Weights of a small GPT-style language model, trained from scratch on English Wikipedia.
Size: 14 layers, width 128, 4 heads of 32, MLP 512 SwiGLU, vocabulary 8192, 5.83M parameters.
Architecture: RMSNorm before each block, learned and rotary positions, attention and MLP in parallel.
Training: a variant of Adam for these matrices, 4259 steps.
Each number is 128 + 24 x the weight over its row's rms, rounded and kept within 0 to 255. Layers, rows and columns count from 0. Numbers have three digits each. The size before them is the row's rms in percent of the matrix's.

# layer 6 MLP down (transposed), 512x128, rms 0.126, rows 427-463, columns 0-127
097:101123122159142132064090108146129111130143154106166106140123129078105146087126157134114150146097109166130088136142131144133097096148140091119132125142098129107116157143162119120141133171090113095153097147164150151123109141164105096121118113131166166141094097124124112152099129132128146093158097122130130085128148142115100106136141119085167156109120082134124107161109109164087126168100
095:147086110113154178137156106116116140195126118124168133116126114132146117131148139148130138150147129124133137131121135154155075131111137119145163114166094129149125172124126131123153111124139137141116116060129090113128099131095134085094095133101119118136093151142121158158116118139095147160176089164133123178132092119127142136118086101122118136110129107049140119142112128185119145111131
106:126116126122168128125112150136081143110120118091140164154116105141133119129141135159119142151109139145106163118144115141111129078140133160121100111123086114135066088108180146119157123112155141109126100157121138130096149157099099108166091103064121119105115138122135099134151112090131118136124150150170091143114142143182111117128104138057124094130138122144157147181094125123113100137147
096:110114102209114120181137122116113108165118123137158100121144151140130137164167137099136143116126137093156129153142119107136116158147123150102132150139102139161117148109131160142100137133130130126145107134117138122116138083089113110123129138112157133100112118113119094162141084139155115134204129133129118164134125097146142088096130125119167194198164154123139127154125153133156109163153
097:113112130114137133161141129194098106107119127138129088101136138089143151148143143128162146174121146156138141112163106113113153164109151154116118145117166139118118167119084113114163094144126125124118141160089072121137127148139132101143146126151131155165100103118145126144080082169165136127137141124111147139113103144099125139109062180142091162099104147157121154147156153160114138125133
100:151135101120134123158196107153110111152141137084123176109118142075165158128126137167121091050160114117151121151123105105188129161121136159123092136113117117164122142145124150147125102135090115075168138129164152119139134133123077139121117116133135109128129111122134096109124121086105137103141124136131132104118102120113117102111136101187130111147135150138095093103136127103103150137147
107:097135124092119118176161064161083115128097155103146123137101155120139098107108107144095131132157124147120116099108112148110134099121105147123154131119129106177104144129138192100141103201112142111124121102123147133122095133125103147142132128101122117092112161143142125138144135102149124146137149101168163107155089127170094117170148108175123122101132125107144115135144081100086123133120
102:115123095102145093089091086116162082126117102123145145110111073119110134130071089139119131111141167152119131156169162107121115142129175126121156099137145149075120106129167121132123108103144111146103124157138154135154121114143111099133110154083119099160083138124146106098119137124126125140128157183148155133144095139145176136122105150129160153156101163154132162163153128134159121129136
108:150083122092144133196125100171107116139126116133139081069102144122135148112157120097071127142090134143136108101140125141147128157084101140135127101118171116114150157142163151129142151106118058157122124201131136118138114138135084168119160098139142125122091112111125109168134127149116129108145136112097152153151125143130120121120131119142134115088131161112110133130119103151171130151112
104:141124157120126124069122135165124143112143108123119176145108124110165110129118112151126134117152145139116140111169103154121135106070127175127150131160148116115142149119086104114116136137101115134150165129160107134121132121151108062128129162132102116109148108166145113127100097147126101117168158109181142140140157135114156153165134086062133150101148093171121144167108114136102163121147
096:124131104151135132127101118104117193100097132158122143155124105133138116143146133140140154117119135155092096140133148139169140142158132098114166111091168151126132091070184108141124202173104109128117108090156108111118126148108140138099117142068135148129109130120162131129159088119118115174121127103127132108148131124112144173139110151182099101149120168119145129133163152124127146112131
088:151142107145123152174115099108090209128130115163119103165123121115129168152131139141139107111123161123120122123092129103136121110129108111135135097160095155128164139073065136114092109146148151147117137148095092137148119130121130096161162114122104099160137130136116131142115136121184131109107147150103141120118094148105118154113103148193146138148124113142106144146119137112098087101178
104:174143078158105120103158171148140129148138114124092122167111118115169135171125125151147108054124117120105095133093146111092158111131132108115123148097086144104128126134133146112169095132128201097159150117078107129149130155127093144118116125146168100104163136120124118107121120118120158130127123134112147101123110160114156103139132113136154151105104174124104110105123089101137106113154
103:129106154092151081126153118137129150115102116087128096164141109117152107137134110144162084152089138148127125101150112123127163133124126106108174109122129138146126100110101154151126161142138116143136151130129142111099158088118137135137124121167133128140153084097127140092137098109140070154137065155147138153140135129101107149123157211132138105123150085085158106127118116122097145083108
111:136100111106164187100108193146145158125108134134146108136114104131119128133113167148107114133145098093140122130060147151116132095124167125123132126126117124123145111101118102144167136083124145119123129187149162128106119131145115117144176104079160107168152146146163145104122146120101113132062110115133093160112134128083121137145125102100132153145148111118168120081131117096128117123117
099:173146116167100165133150124175127086162163137078115124110126126162092137127117164093119113093154126150120131113140085124109133148128124147149149097068121127151140106142118106134149113130131093127154140100115121096157134150107136141132105121123127179114155113151126103139114115098148108148144132105170183118150129088156115171158120104173148105095119158149124088153156130128087101158140
096:083157114096095120174120136096112098127145144086140107118116136143134154122162120081107105143188097129153126155161148114159129110139140163098121132125172137127097136161139118137125126120132085112128094135133141087165138104124118106120063125122137117149100129148139093135138153103147129145098132125155095139109138105143153128156132157188147066127079107135142098099118129137158092104119
108:134107165093102120117154110139145113116138163174144115149184128151114146176173115134157135142132146136152138129174144134155160099141145108123113088146128112119116096110127104109141144154109117150131168130106139062103159127138119083129116110131159102147134148117111128066133135141121108182111132127125142143152144111143135116107095124065100145132107121093087132108170123181130149162122
095:151149146109119123142101146139078133117122145125123164161171149181116086150126148098140119207168104170135091143148139126084124117108153163132136107133132113134135098126134102136116084112123107140139090085126119111114133118160070126140140139147122157106111118105136159126141108123095164121109150117144178151137118099144153136092119154123117171152113122113140119116068124145142133151081
098:063148142135154141118133102156085103126142118108110071091111114132090113189109100127093108149121118131136117126099160071154118090151153121172121113095131136109132135063137137118159123146166130122116109140098138089147150103119136156111142062135133144140115157138134105143139145120121136119153116109168138145122087127108116180116109143082141117121147123104103151142162131120115145149108
096:140127119114146101144110139097119115131132135174159137133116138144157122105068127117131147120124152118162100171135127114140102088146122150105129131148125116121119107130170072101146122089131069134143160131126174140110102154099070143105127097104122108100071181171135134117131130138136120145154144128070150102158152135139144155145135080101135143140127138133148142113151172140167089144123
102:122106102162115133101119142135108158107195123128194147167112115094164156126148135149126148137137128088152150097119102151087150132120155126144135125113150120122094117144151078189088137118123140156119127177129139093133119059125079123126095134093124117125156132106088138133113153169133117141144144168134110104109108145147146163104130116126160104150138138099115139139118114139156120116094
109:162113108122125124053117142101094138124127153194124157173099115139121144109128150105137138173107150087131140147117117149139104109142129161150130113114154144124148136120108104135142082106082118134166111141118149158131163101108100140146118125192150085114145114127115139139151137143114127138093083142144200167128098128109158097154130170122131122153122150091104126128141132133132098121152
098:126104138139160165126135120144141107097104127157095157083113149096134143120096108146121156136106146169124117135090162149137096155075118103153140107129160156128137128158096129121124093116078157121096197076133161149124113128136111142137107151165135124128110126171124139109135109162118153196102172144119131107134124126108107126134142149125119126077168141105101106104106101096105121122138
106:138064101109140092129148139148074073119102102132113132136069166144108122145138113145111099070139104124133111124105075130131125143066133136136103125166139132148119089133127124131142117149140124172093116115086136126173123123131140162113136100145161141129147111145129181140136123133106108113131112138143140114120153099134096110197114129070085108126128126142122134130110145124137146132090
099:158155147116142132080062123118130082126129090135112149118116130128115145130128116141148103113124150132100163113155138126122099079148108144128145136158145132139135141121105118150143138094125115133129119187128090135144108152117129156171116139136132159160165087125120167100114148126122169158123143150123192123128157120133147149097128108076124147099121117141107119155210093165151158097112
090:170121167157148161132152081103134142117141147114146152151126115100112119093101130141101086181162138110146113059148087150128173098082145120117106135144137108154138124124155139090145164152141110125149084110147120153113139131161094129114139159141126146098138155099134111125079132121143116173178155130127143139130100137111107168104122083131141129165104127116153123141117177140136134140129
099:160104141135127181139123164136087150160115107126085107144118133122130128166118132106092157131133139114141146123100113121117110146195141124101118139146116111119147152116101151154084125129099094147085166100145146096145099130164141121172173139139112163106154163148136124136109147138133118124165139118101171141109155199128177145114127122151114164151120165125160129133095102149127138166118
107:137136154127153131099131173102150171122106153134122166116122128128157126100132128147141113107135107124110135146206097126116100115128122144150146144117133160131110169155118133127148102097120114118128108170156112097161136093111141069124146151104147188117114115116144121152128174127168145107104100112153158121134114153136137168138109143043155118127116132087129144122085126108104146084133
112:148129138109142097119118169154088148149106089112166134133114118122147105127161151102089148171143103130134089123122108115137084143121134116098104142118145094124100128127131138126148079089115131114126137131165096166155098146095102145137163125130123155116145134118076134075117121128130173138113126165177130116122112087144130114099136169157086123148150077126134119080138106097107109148078
095:151138136147127140122144074109124150145106090159155123082118122110160157159087111116150143166142118152120146110061142145111126114120092119104056101134125125114098157114146109169131114123151165134141143096124142129155115122109148145135109093169148101120160138090133132124114154141133141114129100092150133056091106128102141118085131139096131127153094125081127112091149122108113150137138
090:107103148166097116150179163176149104118160134124133125124141155185089098168140142106127117152150138138151121175138106202095158138144118138102158115128105158129091125079171150094144143098075116124114124130116136126134117130124126095098085149115159137167107151144140109142147095129176102108117157126136143119121164144135120136136151149164110100126091135115129111146100124138145135126124
107:122169120138167148117115119145109161146125161103157099152125164093178147113105116129108100086106133139136109168109084114129128124122146130160121139121140139135129121127159098140123105144158121122121123177159121150144091142123119146117136127090080148123099127132135121122102162099142110187119102100110126099115128180146110138121143139184142107159167152142125128150144100158136075200157
094:145141120138159140138108165120106139127159128137117165118141124148112090109155146121104127112101158110129116141103083138116113153146114125118125170120117112182154152139138112147119148122128178094105110133093140124089162149154151172095129126164114109139082073156115170135104063146124144091154126129136099151145112132102108135125134130191103115129096176119120149162109099091133119121089
099:122132146126078101124123121117117152133110126122135156089115134117127150142114097124120149135129117148123160162128150099124120131152130157089169141142133123169101106125141139101097103109114096098099157118127121158124050077134130144119122129143140149149123151141134100140157157153116093145123137141084151111186150177131055123137145137141118089086118106099110117160147102126152133083078
109:135113122119135126073118135046134117141152139123114125102139118115088183114132152098123103126153135094137128120139150123133139164162134106135139141151131175123096129095135084137129118135152125161111094143141142122178102142105122132158090177146087131134104137158134148130117100172139146122166149130142099114104109144115123114107132154147144066158140164104103125167138165167144119083147
107:161160063158114141134092121124171113144123131132098177073146161098142122104138115111127148100125150122150126152124114130132114107145157153088121140106116123132120135130121104159106136149168130070145116087145111134126104162170163140136107132102098092158139052130127147084118144114136147121134156142089115129112109112117147143137105115182149115071141131154120147102152134129125114161138
# layer 6 MLP gate, 512x128, rms 0.142, rows 428-463, columns 0-127
093:140097152123155150139101131165108171161135157131143175119098120133171073117137127152159116164141174126109126139131088170176066156107113097134169103147120118140129160127119109116190126153130117123132089144139123131150140147079129107131122138137117138100121140139165153137141114159128143152136111117135166139199107130106122131103121140118156147108125124083143125107093109123108123149091
101:120130080106102104169143130141129138135077112118118115120108111137141122161110112142134116154105124148117121181121145153091145127099094177120154158107178200140116161144178114170132111144149092088137125135110129134128149138163119081140148132123150138134143131103106099154106145074137121099144129108123121120134149075129076128187158133142138120130129112118164150141119121119098156147117
096:145191107096123149113099151121128141110122159104129115172153032120126166130095093126118106154111132159133127088143147105103143143125147117120139096068149124152143115138143125105132130122103162110106126123140120117159087105161141107099156161150142094138141140105119148095149145098114144100089148134141152135139155142173157167127174121154104143124132099146137160124162141139136153119125
095:110116100116168107162102112086152145132136095135074168153133151145104100146133111148141167138133168152137100121173151104133161153114098194102118155125103137142093159099147124147172159130096077116134149174128135144118119182132102134119131103116122163120108085101133181152143075110108146114141164112122140122106137160112101115130114133148125119120103128118121125123103121152118140108114
097:118126126128112162155084136131088152125146107153125121127086112164141115113138124100117102120120110193113151159159132152111136155106168131133127131115116169109133114142120122143098132114175121149062105115116160140118150142111141161117131139111114113102125113134106145149138128166099104156174129158130124153182119134157111109157184136150121160085086153143100153122151172168084106105119
117:134136119158194127116134121118150158121147096139115138152135125134112118105095141167147113186159145164142159115155151093092144104125118127139136123087129096100139115110156087135197135123093113148113141143161139151120123111120118093087099089142155132138139134133127092155115140154121148111140143102159135150123115127093122131143122074154101145111081080113182117079123149117103104143134
104:137139123142155089140119156148104137125096166106033214121096087142122082133129133140123111133093131112131134143128166115106120126082130149093121134142129139124118153102101103127138088145122137106118127148171101147172148131137155096137152144164137117141080105127140130122116100138161108131116134155134114106114116179104145143139162145129133158091086120110124155120126128164135096126134
105:122133134184135100179140137119109107141105105142087123111095117093135130059133134156125162142126127149124145154168127139153137124096131156118115115202107154164147118129131130114157115135126124117122094125142073136122131148111090104156109149089145167159144115092121121089140107137130112110093100099133136133161155163162108139182134126135132105095107130148136155165094118149101113117093
104:124128123137088160141162155156105163153145127159130135142150107085188088130161125155131074144137130124118132099125105120141101151146145119117094110181148120175125126127111158093104143126167156121128110080148139103098124122120109131108112161110125123115159140123095064081155115145112098116127108130173144128151135137147126135131198101147103136152137090095120124147116131119135172132133
096:161116126185152113087153120163152101099098143129159146088112143143106153116144132157174110133173105114097109088124110102146114115139134132116070101162129151136116135138144096151153123083129125165158100106176114136094192119146125112125095155155134141098179105139093121121151136122143140135104163123105134161194127160146142117112137125135128099147127096132123141131127108137154142125124
089:146104144136161166127090131126115117063137117172101109120135130110117122107180152171114111160134132124127124108129175162069176130122126125127108102153173159126125100120118135127112147113164086172097107108118117146103135104109100110129158108111173125139131161118084129101117119132176170122154150146131161097117136143141148122178147135128179136119117113135127110117136133129077107120103
117:116158169130203133132090117139136117112098133109145143089112126116118086138130105146155133106122142146147108097186120119142118133147135127158154098146189117137130122099153150133134132157130107105101150114165118147126121105165128092100128157109132144107065135136132113135114125147191148158109118168105162105176134130110125139105117138127132150120093094138106128150100170132142169133078
099:131078131150105143137169145186124161139115150109137119132098126148182132113193106140154084134131144149122104112125119102154110138149172121142150153093177082130122168146127145168119172125140102141162140120149132131123109106136158128109115138106119145129131120144159126111124137165164116178141104119175160164141106094100156132142108155137179112137108125116128142090129140116175135115150
114:106124160138151130109100169142177168103099142141132110132127082143118142096120201118128114128139104087138097114101168127097123115163126116149112117135134100129136111123084126105183077115132139090122155161145136123096107130124117101107154119107138112167165154120160116141083145136138129141138098112155125143155174140092086107120119111168133151138096101106093152119120119088133158141117
094:167085104144099124119130116108122132124164119084125175116099127139113152168154160153167097125149106159079153106087153167165136139156088135119110137167057142123130117112100120093160165120137122107148142147107113085131133155142117162120132118126127158073165110119139137113141137169133154150111110152124122137129121162108096124112119136141120120132154138086165151133141114173122091140125
092:092133090178159127129120128138155152129127143127074151147116155136113123151091146134111182163127096145108110120112140088149134131138087093099147074126129130169142112140108078117134147115167178138128127142129097174139105138131110139138152102064152086158158132108114106113133168134124104087142132108117145172097135116144113110134154153134137126130105129123177167117105147145127111123152
104:156139118169102135184122128142118130133127163150121143151128130070134118135143167146134137092128095144133138098145137130129106114136146101100133125138131120146159106115070136102113140121128093096139116107097129133153152101145148113131109145150126172107112134118148107128173116176145145150111123153125169136138102172148116194110122146115123139140132135135168072117072151108138147043119
093:149115168187101153135134140110105136140117074088130110167099104135139137110133134119134113108104159150120150123154106148145117174102157121088114133103117119066140106114118129086080162134162132108129124139124154129131124152150126131105171104114147115131122127139111115134135156129119136092120116159120091104107129145104061105141134131136192175059138158112104126145154144117137159120136
097:127120164110163161115110131102145134135130168083106147082129113155148109146105121132134123100089137117117145119143153089143106108168133117132123114102154118098123092101117126135133143128154138143147153162164114103161099057127149120113134092153130142108104096136143099177068143130146118148143172175119132102127095142113118152120127116134148150125071096118145161130149128187112162153143
090:157145131131132181119142118107150136128114182124110141124106143082177106138115115158118159141106115119124113124104119115133141131115098139114126117099152137144148123047120119125166073106126097155132141118099173163195116128142101098142151125127155124118131172109129143121133141122132164099118113152135133116150135093141182126114081120138171148138097148166140113161156156097155131154154
107:103157096140141148134144155165137130115132101156147123156146134137110131108134094110139080172123161160082192134121103124123153136161159121161140128135138088116169161138104127135143181147153125172140116138117122119099129134134131153141128163173129135155141137116148140092159138124119162140131122156174112144163132108122121107134112095159141140135120114108119081034145093116107119113140
113:117131142081121118161178147122137123132109123163167151137117124132163113124119131128111130138111120137165106125139119176158110172149150107142128113102146109171089134131106183094129105108160108129143114117095109162139156151161083149107083116167128152142137151147123119128171065115129143138154112105144134117109135144134118133127136154170152094082138065115084132150135140088101134113152
101:090136122129158155131107105155133135111133169125138143086172132144168067140095124147159133151137120154101162133094121078076126080129128124121165143173143153144135170097166113105150160128127149111118148097125133108099107112159133094167136154100119128129132127092119128135092149133134112105150091166116134146093162154152149121151164101141125133155088121118113143089155156140132104125156
103:154107146135201181116138156150106162143100166116172111143102139101159133086138148138153097135109131158106115100164104135104108152144089097079151108127136111178118154099135110123163160122098139142127122171138122140126123115145098120114119125126123150125092153195121144134183125140142138119155081129158143122151102130128125122129110110155154147095154114155144150132109139115086122138143
109:116110125089114160145149136121095162070099149140133080155137171109131152097131086121132138125098150110144103106131150163124163167114148106135130140083167116140101118111154156131087132142153120097157071107123148112092115111136078109096126115132171127123088137150111079132144116115128160104106133093134115124166118135113094149154169133132139116133142087117150085140105110134101150109128
091:108108155117119187114139087055161163112114147140145183132100142119102102090108116137132117149133098130159130087128081121115137136145141124111112141129157100111166138102156105152121145144153084138093105104125112168150147132109110094121123172118111110134163125137099113129116147124137120119133151149122127127165112156140122135107122094160130145160108107057155128126138188140132121153161
100:147141083092151200111133121153110151144153133160131148140131127095129120110120169103144128116117155130122161121079122130131143121162113069077106097134134102146188131128137148129098147098128140137154106147158171132154112091111111128122164101102151186127125169120104141112095117137131103092147150113161115125133146166087104130098121121154162151146124124123133154107119101100137106138161
105:099144162163134121141135122126097109136077157137090144099124156147108146120070112129142123159141123099106078152128100170133097145166177159153148135105155087197087127121121140118109100133109094131131104105167135136087124102134093144137148122147159138088120131125115131132126124087161105116136091098164142118168161119109125157128141136135117122119123090102131131157087123115084132134125
115:097118122141177128122116135122135114128161127114097138132138113119115127157171144150177145097119176161145186134121127107141148115146127149103110118094140170147148161110136095104111164104101147115106116138098106101148129115141122116143130158116166157120163106128133117131116154168131115125171152128153100160166125223111109108167162139142142152125117158108150150093130152150152124138166
099:100117119123185113139116127134126090107111119124140126111134147129132111080142148153114103103088137162090121117145154156155103128128140113120134145126105149140159161104108156123104108115130093152111117180167089124099096144132139130149147167050159150163131100131122130104143138128152151131110113130151084188191118090135077155123146121129119131126139144171144122152120145141144148091112
085:143095139152122119153112115163100117124118132095089120168147087150122132133129158085096121139152085144118126154140130119110089143118063152133170108162124120115092135158159119123139130121112131125128117108147100098118124137156140091184134145128149139128146130175112143104092147152200111184118112140125115145106130103186123105128142120130115164087145105125107181120110118134119132086119
117:118109106165146181122156098137130141144144134130149137157147136120143104094116145167132110133125084105138097148125120085173132099135099148169172129154189132144105144145140145104107127142177142110150103112146130107128146079128121104102112132092124150104117180146096057107093108107145108100134137067130142140118148158175112136111111129131136129122113136123100094154119110119100137135105
096:105131090141112132132140151153114178094180110133112138139157119133123102130167192122158105121106147145140152116134130147140087134105112101083120110133118120164133118122116099135094141129124105111137148148121110114116107090069130135104092099136143083121127134137114113065132129130120100149118183171161128154147119169186149123133155101129144128142113159107146134133123159119109111077080
093:113113150108148122123146110097118131136121118120134105153067157130153136135166139129123158141139107134142107106119123202153131089144120121142129152096117090115098131137099080151116146083143166105131144145146111116132151180191099155117144122148127124113156070166161141150113124127166154120164102139132134151146123114127113132141158183147149099142156120115156129143118129148090102161172
116:157129150133137160124127139114121112118167151129117183092065124104174126143118119153128107119114111187145095168160121099135088133118127142126119092096121127125148099130151088155176128108121109107120115140130127157150159069146120089086143121120137128120128160145126136107161143137127117157121143109107191144137131122127165139124113110127121140126061117142150148074107118113115183126116
116:114145122138155152184144158134137098100116162145133111140154135110110112128120174140123104135140114107107124147166123131118137119163097108137149164164157144149131126122119170129140191131119111106195110119125153127147147140123094113133161089128137141132139171120139056129094137126103119079108111104143148129123139150119127110132151116128149119117162130092168095138062073131119169103120
# layer 6 MLP up, 512x128, rms 0.128, rows 428-463, columns 0-127
096:107068124115107115126162107116168152135146092160114195142124167131130163111149091131118100127186127129115131114146097125127124117094155138121112109088122141064125117144090112171129130137124142127168113100108101113092101162120130106134134137105138153163111193135124135109139142114153116127110128143109143129151095101134114150104064098128115114146102063107118138131113144123120141132147
103:089129132183097123111162131098138100111155136108070141116125168138120140097174147123193098114117164148091139124117139146135129101122144103089107130128151140157104155116129167151114173091134116131082144109146120126121141093169113120153138148118130138108151124119135109186117118145107127139116124135139088139171066116130146120111121128145160136160099102153076122118110153098151127107140
095:147133126147129137112105145133100116183167116160115100114167093136135147121157110149138130138097162169154121115156134113128098149140155107121120120128107149139130174142157152122134120115126123146084065113148118093150128044145157156134121083109135100153134128106145133133121132153073089131084174112166153125105098164129126138125167144136092137109156132123151170114131097128146130124123
095:150129122120121137127155148121143133129129158137161141087162118098113170095123143119098109118103161138173119142123122077135098155117148109101137131102128162105149095099115106097122111152163144165144105143092148126154142145140140127084107137133134140137101164151131097139179121167187121114112115119130140175179150164116130113149091159131102191122082097087161109133133131111114134126149
102:066096115123105132123106110123141103127152086093134159140170106153141109115129146113125145137133152094108182157140165104104148126131173178124150150141125152079119187115139108133128101121118115128129171138157130110132162148164133114148130113107121104122112141095096134126097175136158130145171130120161093120092144097119096116138136079123143120125154196114115146127145133106113103107115
108:110136116113077124139141144133120114127125153147156121140131107092114145140158091120110114083119103104099108142122142173147119146099121125118123148164148151161135140122104138146064116146185132149164103144109123091127124117129126136186138145117079138143120124123103150104153117122136098099127094178114131127137120156134095139108159162106160066150161156143073161165128096145154124098111
102:156151143090142098152147159125124162134129143181117132097106141128161127112142147104107118107070119151173165116115119119126196120112105184082128146101162143126104089121125130163158103121150138101151122106131122137136127133096131164109115127128097116118097129107094149138163117146143125086132176115129128136124108121137120111193113141144082156125131115142103089106126162149179108138117
108:105104120073137128156115130106113153153133107129163098129139138123120139122134112131130115159071166157154132112127129143133088153109132151078104104079151136118109140153143120104123151138057125162142108173135173164111130089203137149077129100122111104118084122139118118185136161154136127104146128109087132097143121138102114137129099145124139116119138168105119106121107147118134118141121
104:080068124142073175130145106146146115111109086157103158138152195167131117109166079140115155134143137121105139121132114116129148138146141132113134117159181127146086165091121151138135150133123147142141160127092145163114120120113137105120103149163137147134131116128151093129134147097117141169102121132120153157104074156087148134119134149126141101144146076164106128153120124133093128146133
099:132136129112108109135127148113113103165107151143129096120136137135099118137089134112134053106143151155153131164144135121116136139155098154116155107138149168140133133095146088097124153150110076119109144131126171117182120100094053102158140106127107149143149135147109115127101175128161076137120171091124107105089129121123120120134105112128121112102133131142087146128154134108151099130073
088:111141098164113104145121120110133198116129173122100154182105120136163143142131136156124122104160106146106127105124116125123137107075154089105098154128107126137191156070058118097130104125129150135110141156124096129173139159126105121162167125107102122116112105111121133149154123122137119144132174143117101130085134147083140145121098116147107141137121144119110156134143128121150097090115
106:171150114155111156153123116125137114150147144118120144131150124148161121124171068147136135143112156122132109104122132118159138174161112147134128123104123118140128136141082090152098181094123123114109138180150131162134106120126123138153126149112124154205101132156161167137150167111156096158093151120128115139118112106100159140175101136107151143139145107131157135108082148160111089087138
102:096123140087111144124139116114081139149133175165129096082136102131148146099103131087130120114150114118114149148108111175138149156137116151110113146171156091139099148118118119137111130098122101141100139151156114111109153132204149143150111078142154100146153182130099108117136140110138108093144101137093127090105095129104105118141129114148145176141077112142172141135156134145105131143123
105:131131074121153145161183141147088096150115102137150126107107140113145107126133149166067166165116125143142156122137143127115140112125142099107100137133106124117150131127125131096137169120127103139142102140092158116133148175092123140145159148083169119106110125141119103125165132119086130116121121155116107152088130127124141208144121112143170157117152124118139068094156117142114103140168
099:134153153107106112123128072128114153133103149111126144125126144128103128115143132126115180112160157131150124135161084145153129146131128153095126087166163129161130164118129118095118117111110126093136132125110116077065135105110115130155098134082136090125131127139119155147108096131165140101097110094151134127136137131073149181127180183146138123124157159151129124094109133099114080164133
093:164138109129182094119124173149162125126135086163121145101141137091120142145130109140138166085081136147149135094146151154149135108097126114139139178100124115107102175109173166125116126127153153137105098126151124181151165148140168121115129113153112115128169127099121160134108142090090127119124114114127154127138082141124152111113093140119126127116167144087122103150140164109140172156098
107:128149124112127146123121157141144116147124135153167133171136109147171128113172118171122129084171151142120163129112112125135166128118149140125092147140141163101147122143105139131163097127109120117156098108103128096127199096156124090099142110158111159142167136137108141065098103132099122155161161111144118139068174127167102136129150129126107151130122166120152096124141118147142124135081
096:124167110109148092124128130092145126143146150168137090164088138147110159095110108098109166127119150100175130110138161131171119090109140095115136096138163154139108117109102202121087101137181153115098129166140112095111133111132121096098108121160096143114150153131105148124174139136128114146125135083145058139124148117151120082133137113138117124112119141141103140146126158132143132130134
094:078127094122103128129131152094144140135150145098120135086167149161158129105157101120195142151117163152116139103153112148124128148102128111109121170153163154147137132192160118118075130101110129124084160129118128105090134139169135117119102159114091112110163116150106135140159100093090116106143105164130114091105121122136125074121134144169128109139122152159154138095138133126127149111143
098:161116159102121125112156154129115107148136129061114132075114155153079122109126136131119076142101143137113130141149137137104139139127116142132169170093130144134112174157203095171163077179120113152155122148091135123122132094132116111134137101136150124151108142118161126116148152138113120080116160151144083171132148166113110136139129125135121161097105138111117156114133120122107100136140
100:146103151157103139124128105148144108155123107125138132098129109126167105121152148157170137086119138150095115096109143126157096103166118069122105114155131077112154131160137144105081128119139120128116121082140075068132140121151153132099157089078109133098158119160155117145121120187184123156106130136162087128156102137114135120126139161141140126107118150124142137131143104113120096111129
115:152104111151144127128150141155114146156113158158142137127056094161116142086095136159119112136139145079104123151088112131141100121120097137181145125172150154121135165133112129091134070144145145141156121100136125130171126131151100116192135116166133128092126148119098097151111147142109106124115099115151147161098132151099125103165128141139099128130128133066113116116119121112108081124107
097:157161111104128123149138097168138098116119176163145126148151159128134132132146141152143072151099139108134123098110162125157169114137114138171153128102163121124116126117161140132161163171151175109178123141072159140143079171153158112134128094162108126134118133119147089152137138119108122093124113097144117086081120116118101120102105126126140134134153107128108110160156126161153093114148
099:166088122123182123107139148146103130154108147127150145142083163142139163101157127123135104110134135155109146144140082138163131159110133151111089113138107125183092100119130119138167140131125121162119139137124122145134112147122133146101157123140108160156118138171151179115188102151159122131147073140126121109141109104140145115121066111133095081125167135142162146174087126120109132102141
104:129091135125133166144133126127124093129096123124087114159090155153120181144126121138088111124144142112110152123122083150112126157131111109115113164156144137099104147092142127154120125103130088127138143103069106097132122079101106116158134150152163156128132170097130119099121129136139084106136151096129155164116130127129122101135158153125092121097109137124145096150164061129091156183158
088:141078145130154131148140142166073121123139133153120139164151090130148132111160180125132104154086133110139099137117141126086161156106106118115124113173110139136153126103146160130128123127086160128180138096182113125117120119116133113127129104121147143131105130119170169080149101140165145165127136103120164122145148122127102199138120113128164130092105117145129125076128106092143115117096
101:156168142099101126146168143125143099127094108182164158135141154130106134153163095176108156133120157096152144109119140125163116094142110102157123097129108150127169112158146092075187111119133143145126130115128146111117126150104087163159123141117161125092107152100184135122117099162129136114127138074150148128134120118124097166134103121133103113115164122103102106093093124145117128132113
104:148135128109148149121173157148128096105135131174100107142156114122131108121143144152132141126089076129137142138162144117117143095135134135121142138139126114076162163099138104145129156108136154098148114153084146097172143122091117087154157086104142136125146171125120096096148142144115107075101124097145098122106155171175099157159161126103103101094122111082162127114118099110130136113130
106:116140122131111123102142081100125101151124141147084148161105100170123147095113119167134137138138136126136125117106091152097132138132141162134155116126138144109141127138150141170130152135168097159114118112153140145102152145111120094095114082122126060154088113145137149092098165105103088131147204124137135152137144137119140130164088096127134173118126142167104143104117181116123116102156
092:160137140164137136107115101129095151139096147105135178138145117154120117179114120141109159114125131131109082148110122119103116129161094134114095131135119115110152125148087085128148070121135119105140092134143148121133181116128110104179121134133157155154110111149174102137119187150168133124101121160111089152094140111108097133102113156111141143171112108112122120151155150143178116162165
090:105144120109151123114080135106161130120133106159122124093134149142121142121136100129146155115083150082115133089164159158103138103150170134152115137117188126102136119129115150144157137127133183156108122134188118096080094080107126147153124119105174120081126107091100159147121124136087159127129134104134170139112095087069137108113130121140120142099131154133103147115125152120125119137137
110:119132100101122103137114151095152111134168113125132104144126147146145135125032179134151087167129154102123120149143107107123142171109106116116122138087142152105119126161172143146166144123117085130118182129126135118108132139131123137110112152164146101133117137130136129112187149116132161136111178108123142167183110103153148137117121132122139093118150126130183151145108103120093114114152
096:105100123164120118128170138141138113100077126095148119115110152148163102112125144130148112147182130126125158133125102127182134133121161138160157124150188149140112160123169108063127162125172101140075104155100098162103138119120137130145090143105168144131086145118183085089173154141136150117148116103122109105136143127110111128115139116116141109126151119138150134113144098157130135137117
098:125148114148092134108118149141117155133117132122149132164143133130134088168178142159130123116113138169139131115116129126119108084116167149130102140130116131120132129136113143173095100119087107100114180181136175120161117105168121136098149147077132090108135194106127138136142136109153148145117107156140136170132103101077118165110097113127153153158154110095144122119192140110121103121137
105:129158153115134111143164169136078136138149158118127117102125116108136138111079069144154108148145137135160100121122144137100139134065146096129107121115096146107110125160134125132139138129110135155136110137082151171094128120112115116113140105148077119123143123106114113089140118126092109082128142126130115121123119105132114098122119063118139155181116082202146168134116147088123118096136
107:169117102130126118127116110131138135124144117155099107155128134130157149125146120096151120166101081112150123082148081136121103148108136132147136140144114115115182121129136136111082130154145131084130153083123160086126099169091117147144123133170129144152153118122170085088135140064122108141150114172150130139098153123160157100108110111137127138086106096169124118145090121165137095145101